python train.py --num_hidden_layers=9 --hidden_size=64 --num_attention_heads=2 --num_key_value_heads=1 --head_dim=32 --intermediate_size=128 --vocab_size=2048 --hidden_act="swiglu" --norm="rmsnorm" --norm_place="pre" --norm_eps=1e-05 --positions="rope" --rope_theta=3780.0 --rope_fraction=1.0 --qk_norm=false --attn_scale=0.177 --bias="none" --tie_word_embeddings=false --parallel_block=false --init="normal" --init_std_qkv=0.0707 --init_std_o=0.0167 --init_std_up=0.0707 --init_std_down=0.0118 --optimizer="cautious_adamw" --learning_rate=0.00264 --beta1=0.9 --beta2=0.99 --weight_decay=0.033 --lr_head=0.00865 --max_grad_norm=2.0 --warmup_steps=291 --schedule="wsd" --decay_fraction=0.634 --decay_shape="linear" --final_lr_fraction=0.0 --batch_tokens=16384 --max_seq_len=256 --doc_mask=true --train_tokens=151500000 --max_steps=9247 --dataset="wikipedia_en"
Each number is 500 + 25 x the weight over its row's rms, rounded and kept within 0 to 999. Layers, rows and columns count from 0. Numbers have three digits each. The size before them is the row's rms in percent of the matrix's.

# layer 4 MLP gate, 128x64, rms 0.172, rows 56-127, columns 32-63
095:487544518508502551506496522538474477506506479503488516530518481482510532463498495492551497471501
094:502507550452494512496459474495509524510454486543522539482503505512504467563488496529497485470529
095:525528507472504505500494546520511443514489505512477490517507420488504526499461516494501473478491
096:508496492558487469493467539475528474503484518488488551498480499469512472509479502487520530493505
081:501504508465490468495480489475469545535514488500511492505500484498516509522501533496541467511542
107:461483501483479495470476478504467517523515522530550543481436521521525497518477510519490490513512
109:502512559502463510483487510514532490549524513477541493509487492507535439484480498483495479523528
118:503531539462499469507490516511511547495496483530504479552487485501544477548472492496486521534500
100:524546548502527503505501507554499450520509523481506516475485512471480504502495556490521508484518
106:517490487490545481522521517519470491499494476506555529500502488469527505493515510496481530527463
096:531486501541493462507475498497532476545511478480493563491496462457512529501471485473516533464458
111:515473536468508455495491558508492501515485474540481490520568491500488495516461477507522521474516
101:520508520492504482469465503471519502468538513559502535461516470491480527542453483502481513498501
092:503493529499464517525472553493535521510476426522498504529481475478494488510470491499481531528476
091:515526511535497490508513485468496530498507458508496541514517425506527522555481487539543523497486
097:488534508523521479419517466533504522477520500484481478486523509533543490512461473482499525525499
099:543517513466458510486518494492482517512503469483493564503516524505547529442511477531471467505512
104:494535490520512484483522517502504549523486440516504485513519485501496448489488525491464498521558
083:483495484548489529463505499524517498484486494468504494564510499531472509506505526449517476522486
101:494481496487483507454494521504453520502494468477477496481479496446504490512440480490482515544518
098:494507457502513540441473505533489527494497474484478496477519485525493485535513525478478471460518
085:522471485511483511473512479530511531486495506546563510479505511518498502527459450512561483525488
107:505451514480497486468483513500495529530501531495525503436496486505517491488480512519483510492497
094:518504478458527529465508491486541519522465465538524520488444492484499512493464465514541500493493
092:522521522487450490495529544467479486480499472491489452513533544463534511482472545524491530497523
092:498515493515501554488425497512491472478491436489514518473478504510496527540478499502510465499510
111:543551535491487455501523513493479479500485480545491483534490504486559516471489551510489501519532
098:530479492471477462489496522467505463519547492509520510519504469494520509453444509496510508463523
102:506505478520492480497548523504514534524462465482511526496466501455506495481505487480482516457474
096:516504533470499510502507500496505543501486524518509476485500477520485501578469480468486469533530
101:476519498464491529481455498514541534496509474487531501485475493518482494518498473481434471518485
106:490496457495495502521473496494505516527478511487504471437530499458512502523495491454454488539505
110:473526506493483500484538504509472477500468484545524513506508528481493450539464518498476556497519
102:511552483503466522469512469530477476558502524523517474526489521483539486462491495476532512513508
095:478482526493482496501494500468483504524479523508484576512509493500524497506469507534463520527529
091:524489517527486472497484526472490498537564506527466528495484501493490533513452482495498526495529
115:547476521493495502474511465482518492525530489497503524491499476489492461491477530551468503502486
098:462519500484510499497513494489545513526504477477506496461500479479488490543514484498516512547543
091:528501529475472471541492507455490518519449489484497534478490487482511518506469487494435533484496
107:528511482497502496470519458481543497514498462523505513512518472473522512508522475515470533510467
105:525501516493467495499485485532482501510435515510532505499491506480502492526540512531471512480504
097:504523466520531527481489513486509483506445496500472548490505518455499549500458481528503526477519
103:495481535546496489497487521483519477457452514497499558489526489479534506494520525515498503510552
109:501507495511440509476484490520537498528494515452473504483474484489504493500515493442479489500514
098:507483519489507506541467452473492496502499523465517547522516509489529447525459509475530510516487
098:477540538464457484488502539498532502519456460479545492514558461487504524437488524506522517524514
088:501466499520516485493446536482503500500514497459515478519515480512482508500433486468512532494509
098:550510532502481506547508483494514522506494501503448526492525512471529491515482496509538457534495
114:479500516497538466466518525540491531493442483484546475525497519495482458512504491467474544519482
100:550530504540499488482490492460477482505503488480483508501528520535540498523438503562484498462528
110:480498540473508498520481500468501498540506497516518502457523519527490496533449503512512532519473
100:480495486512487476491418503529487500492492433521533490488516502472526506510470512501535499501515
105:511492504479462485515475505485516488508526474494537504503484511513590516476494510500458523489508
112:533528504519524482526558520489498543513533468507475521532472473522527498517476493502489508528506
105:520557482503513473484533539497538500541476513496481502508503499495553488469472536494490567525493
098:528523508517545530486507535502454509507500499518467483519464489501511480480478514475495489557460
103:489517538504473463464461495514475505507492524501462486520504460483486495451526534481500492540484
107:527544508456524475546502515463481496524423489498439509498515473486520496513469529480510509461524
105:469476507480464488475476472467515495562473497467496540478508490488491500470486540507491483492480
113:529509502521493494497513483466514531481513475507507568521497484492517469495474482495500551484475
095:511477522528498472505491473493468547513522483524451507483473458519530533503461541532456507523474
086:483454484460497491502485469527541526472499464513488526515524447480474526509513478515506489495533
098:544537480490477478521476525487488484464463490448479490480495502473502490490488496493505524567469
089:521523506517501503527499494479537519503534511454497470515455458507523485458464475520450516471475
090:504491494484482502497482505469538479512504491567467516515487504475471487460479495525471462483525
110:501535512468522509455493527462530532510495511509470556521507505483530479514460493509471549524494
097:508539543493520521483527530504534525525506519504492518515516503459526466493479490519491521530505
098:526510512469467535517450476498496543498500512522477545535513486505480565556476504503469489529513
111:473533501458510501505505505534467546491492493497494508547512528504551493493497540494510491482510
090:531529562485534525517481526481504474510489514519514504479478496487488504539484550493480498537504
091:518505545511477474520520486503518496475498487513480515527434514508523505493506508519478519502537
104:513538442500502462449477497498492524516500488500462530451503477470487494514451493489522519477524
# layer 4 MLP up, 128x64, rms 0.152, rows 56-127, columns 32-63
092:495490505450526506534523524501498525475487484427469482532496483518481497466462495521537490505458
095:497455537500473512525474438473489524492496504523464497487503534563491491567502513521524515475532
099:519509529500487463531496470473543493485503455474497516483471460513480524516507487485497536521432
100:540500500477516502522481486474528556492464493504499461512486498523516540527496502504487477474512
094:495501553498560499517491523490480496490516518526501514481512430543471484503488506460533473506510
102:489509474518537496482527549549521486558505521525526492496538510532522503481522486540507482524480
095:517524533510502483458476498529481510536520456487518520517481510512517462508496537531506533468468
099:525519483520478516506509507516501457530484484496486503535561479514504514479473496504531462481479
101:478453486513490482488473494516498519504480523496467478457515492493488472490466469490505479488483
101:503505494548504501516475576526504500497516469489515445448548480524496481494470474520525453519539
106:499479521481484496483469492478504512505502529510541524496526489509500479508474480541504487454461
101:494533512489521490502509500491527436437519453493502488504527494462494518474490531466501541493488
102:478503531495514454506504481520477528490471478486489530511516509492515504495543482508499488511491
097:499526498493492447478503466483515506537476511514475500482468493504508474511525514412509495514498
098:517478512477517463436499515537507502527466518462506509490448535496465514472492484475493492497497
100:515464543485487457507490486507485484499518450495523488551530514504502475510519483495496511471582
099:502506524518492470529518451488550504527469502479499491474465497490471458506541519467452500522453
107:532540470498544511466513521503497561471512472498477501528479529479483463500485514461478518468475
093:478525491459510483508533489536523476481528518553464501476536529483524485501491533513533533511475
102:497514464502500510500473524468510472437513482528438470463496497454485495526476527503463489499526
100:527479522515522481562549475491475523502536517501506524520535483496536524517518499492538471519510
092:493520526495473519549507504467480487523558511494460498522486504519463490555522500506484519554496
090:529512490473511483519501502461464470456449472485538486522497498504520466444478515502526489455520
102:482525469527485498491461514550534543476517527515493520497495508487518465473491489444502546480472
099:518520466477433504465502515466522500466527465501475489529519466466536509547500478532498511448510
104:512532491512506476520500508517475481491500476520474475494500519527487554532484486540437486486490
092:480466466553466482528510517484484505516511492536511518510510460511516484511427455498518481466488
099:508505489538475494477447491542512506494474515475497500512491515481455470448487449462468495476530
092:477476450482476516510501496504474526498479469501491475476504510481507466474474502448500517520478
095:519533447500504501502482508499473464513503476508512506511460510548464506505482476518484496468492
098:504507527504500470460481478495504500511532507507517517436477497531491510560505530523509490475519
098:514485514527474476465514452502503453464510513511491519487455521523482483511509514525487528472514
113:495510496535473462465451474473489500482492526496500493510555542471498525526460470465500462500487
101:464481521475519486533490535493515525510485514504472474477486436515463499512507543494504499480475
091:503498455481485480507527529504469489488497514522514485475513490496501433516489578509501511537480
101:490524491521516477495520504509471486471491491516467520488488526518498527523516503469488528512478
112:488508505483511486498498504534492494523511469525469496495542481518475495527511510526527508502554
109:486458477462530541492495521460504479495531482509530559450474451502509484497531520493531510494474
108:551571491482505545526466497498531466466520533520514482508471491494497489486494513472520478520503
107:469513499490526478496492471505541491509476511476490506519513493521520519489477553475496490523448
103:534531436486477469458482458480477491481508519504501545498515510483489527509471484515468449488527
110:480503489490481542498484509521535443514459477501492491548497487498480475523486522525501467501478
103:503470518468495469523459500511574499468466490504519532511529457514500547501499484467469454486522
105:518540489525502483510475522547514529492522455476471497508468505525511485508519540501528485506500
103:508483475545509530558528521518500502463499527449479499493503506503508510513470486506456505484510
089:522442500532505496500498525501465510492536516500505491486482476529524524503507477481437510502516
093:482496501506511478472484508451456576541551517517487486529548504534506472487529497524502507528513
101:512520497518533518511491532451494535499500504530493464537510493469499500519491566513546505512508
097:568486500483496481568506543448512520500519515486507509502525505517503513508526460493554488491515
093:517526494506529510491499468546486460473539532530532512540487516477523459498463517498464536506529
091:451484526481513482501494505515479542494530479543514505534519460512525520495493538504519486494486
106:548487516470476501499459494476532490483473529502460499523549498485505507486492517509493475487508
101:485448513462487494485470454505527469512531541495513490483524513469485475485505496534475485521503
105:544509479552499536544488486481529514472473453468506473533495549500486515500515515447505484494483
092:556505475486516474487481483546517509501485489485519490470525509504485470537485481521528511505517
094:526502468486512479530473489463510532550489526508465530535522508489498486536521452506472554518479
102:506458497521484495488504479494513494529544508490542514464446512484539485479500506532522499569477
102:527510514471529488485477526499507442533482486499490554507471527511458478499539510522543494500493
103:508532476519512503500520477474512516507539503506492491510506500469481530451483526511507502530508
102:511489538505516455491545492537503511468508485520500475554507512540496533468510531532489524502486
101:516492460456518520496519539480523557483505490480490511493497509501497548461517502474494506539469
094:505511523523500501495504519466514496487502574477529491504448521532497518473469520481544501490509
099:492495478487459489528486520461539507518537469492471522496532472506539518521500501534498519456493
089:505492515524454503489465460487497487489458476495454507495477485494527450454509494503503516493497
098:487471481489468504482491518503543498525497503495490573495472504474501520483505508484504510536516
104:471475483526544502475485480479423518479515485526469540542543548504463450516472479492528490468506
094:495481524561463486498494451478501504502480516485514525540495493463504498515497540506542521462477
099:476539503499497513508507516488534457505486507497517507476533532468485538524510513498527489470465
105:509550462517509554498528516459534517503435479483549500480496511507470481479504470455515514510505
096:480486467507462499523511472497516488487468499526486514556541470499499518539506543504505543466521
099:487498484481470465501524442538481510480461476476499495531482531425525460466514499503515495503486
111:485512519487521538491518490502520492473484483478493490523497450505500513519480450565519491528516
# layer 4 MLP down (transposed), 128x64, rms 0.148, rows 56-127, columns 32-63
091:479509509481541451474478477494501501468493509484499524535492543489478507502509476537489484541502
097:500493479510554472497502468501471471477549521464477483525499527547459480550519517463526505540477
102:483503467546480546494494457459527509491495506497479489514490517472515488555531506517509548549487
100:506491497475493507463545531488516530474470523527539503505504489453572475519518525516494499491511
090:492525515498517549472528499493509502503501513468494494507509472552487497485494495522527457486512
102:510533506475548467521478468498523497508499533520516486462493519497530511534500535519489522501469
093:515494510505452501516495538489521520498540459505455554468478478524462482481525515536506494505460
097:516490544470498488533501505506503495533494511471485519493545471476503448509550519505477483501475
101:523486517498489495466475523505471519451473490497504487482482482530464512484516484468497490505478
101:511513453513477494480500534480549551501516475493516506550468519468483486510496510512487549517490
107:508542466495488481519522509500527530543459516540488504509502481496486501479473517474539475469505
101:493495505497478523495492508506474521480497530476489492496438490467566546557498485486529489494516
104:531537449529492507524533453472466469533504546475514552500530478485541498500508489525531547509475
098:506511519511522537521494500489492477577533525425536470491499525443495488491487473510498548515488
099:518520489523526508456448531506509509547454487509510521537521475507529501572471510484513500518511
098:457518479479532519503515489533471543468498492523488506525477466556504556501519515505484516435499
098:503514514543538468513471501489481510497510520462488533512469486492462526504499519507512551490475
108:533477496474490506505545524493489525526500510514504513440465474488460494499578497500487574489516
094:480497520477488480539486438483487533531508493531542515485481482480517531512467465558501511486453
106:515495509501507493516496479463504515517495512531459496497528480528479490484519517476516525490508
101:484524475466487487484467561479463528500521528519541443483495506436491500511510484462510505479470
097:483468495489493501484380491486531498536459495508506492524498484464556509523518489493513520517497
089:543480469537466525459472485517510503534514505484522476487497517516476471519473464468478494507501
103:512498479478544550473568494487503496544462480499517532477511503511521486505492497507560506482504
096:526492501517490502543543500486484492466510475524482501453481509478518550462535495492533532550507
101:464534464522519502523480536541530507493476475507494505503497466531484452497530513495496559513523
093:512463497500493468522474469456542515503465475482504502484520518507440533509503503497534460473468
097:528527510513482455461489482500499493506477535482466480469539461476496469503524490517513481533486
089:469528472501491524512461501485473476483499486539519461507491497484548500481467477458562506503471
093:548511474494465469507505469476505499479514482511481505485473497558441544471509536522524514469509
097:506473469498492516530517481466480499522488479524505496500528511514478519467485489475455463503506
094:459519509451531471482458484518491506490502505508500495521517486501541567528508475485552484487487
111:504503487461541479490540510515448474543501507530508492514506532528560521481481468447498507509515
104:520516536489471529498514512552545511490526492527488489521531473471447537514502463479538520483506
090:473467493495492466454479452493500506514491526486440527510464530476478542526516500513481531503516
104:478491539505508489463533461482490535454481522493492537485511482493516483467511509489477443503486
106:507507495538471497504489463513504507481481494517469480495516508449528475496519538518457480520503
107:496476489479540522503547526473509448458522461501537503477460506506460475499480528496508529519518
110:508512527484479505476472500461500477515489468486496527481519498458548516492458479483498536494494
103:477488482539458498502502479464485471519486504480559494505528522490505492518494460503522484542553
103:452470477512488500520544499491505543496507491488533478485476469562495549514495476477509513512430
111:500492484535471516532486514501469465470508536472491483490490477511501519480498470453508536547488
100:495497494481451514503488518495452522512518510518484528508495494526569464548518507554523505509481
106:485454483492535462502546505500490521522458519528486536499477475548421522498484512483464481469479
103:463466527508514505536495476528505521508524497499468479542522519507506487488494459541480495492496
094:472501531497483456473466527503477506506502496506475494519542483427488495515525522515485487514554
095:496474553510508516492499509477460528493502516506486511461459501513527473441470515502481483456478
101:560504524481531492483559516497502494482535540506477483524510502494447494500547461537518475484475
098:482507472462523536449534522495480486509480511523476496478478482477482498525512507514523479572492
095:488510508471519486518487503522504505487501481459488526511494514525495535483443531553503510502446
090:480508513500453518476547556478518509552522489520495495493488507483504521474467519498478490509461
106:465488511493490496462492487496525516506497482462513467499539494507539458512487505492508475524492
102:475488500524476508521525478511488477501468515489471436521513511496462506517529506467491483503514
103:490476489486464501458550508500490471495539515507514470468525485471485552499526529518539492503508
099:496492508475531495500465464489474508508492485501522492494506473541430538500492496485479518509488
096:493495507488514495513549477545524514461488473515522503489486491482457523457501491481490507473502
100:475544495518487482484523488494490539511480484493550492524509474477473481469453548450528443463505
101:467514507493484512505497486496537476528489446519474509544469540535475503511544535483505534489517
102:486489482496459481508459478513510492474444525461499470473514486517526466487521497495495500491521
099:469511513496495481511425501538494477456508482547547470500519497482494469511480541528466528507469
106:496537465553471514497570537518525482527498509491486495491503544496463479501539490505487459479477
095:567495486535497525514448530501495497487483481493496521524532468490540465478489504530453494496482
099:541524518467516480501489479438443462505515514497546515471556538459510477460500487525488522489491
091:516478470471482493542512518514513508479530483499535472487545499467488460504528484536532463507477
097:515482522477503500494486532468507468527523512489525518470528468500526454517459532476534527482474
106:518526504478494499503534498513488501470518506500494483482478509534434515507508530465513546527461
096:500512498507492489497581517471545489470486483508486508504495481463514483460503493493471468482509
100:510489536515481560450493492482511537502519509482524514525485547513521493471524462450471503533528
103:511504548535540471482511463533475506523468502534483484467526512470504519491532471527491435552491
095:491501541520542483471499537496479479506488467474498497491514465495500545451497474532476502522510
101:510527502503449511500509563542460490470499459472521508487512506566431488507485517474490492527500
113:512492472515534468546411500484496503443514486515473528470519513519472494530489510472490485467453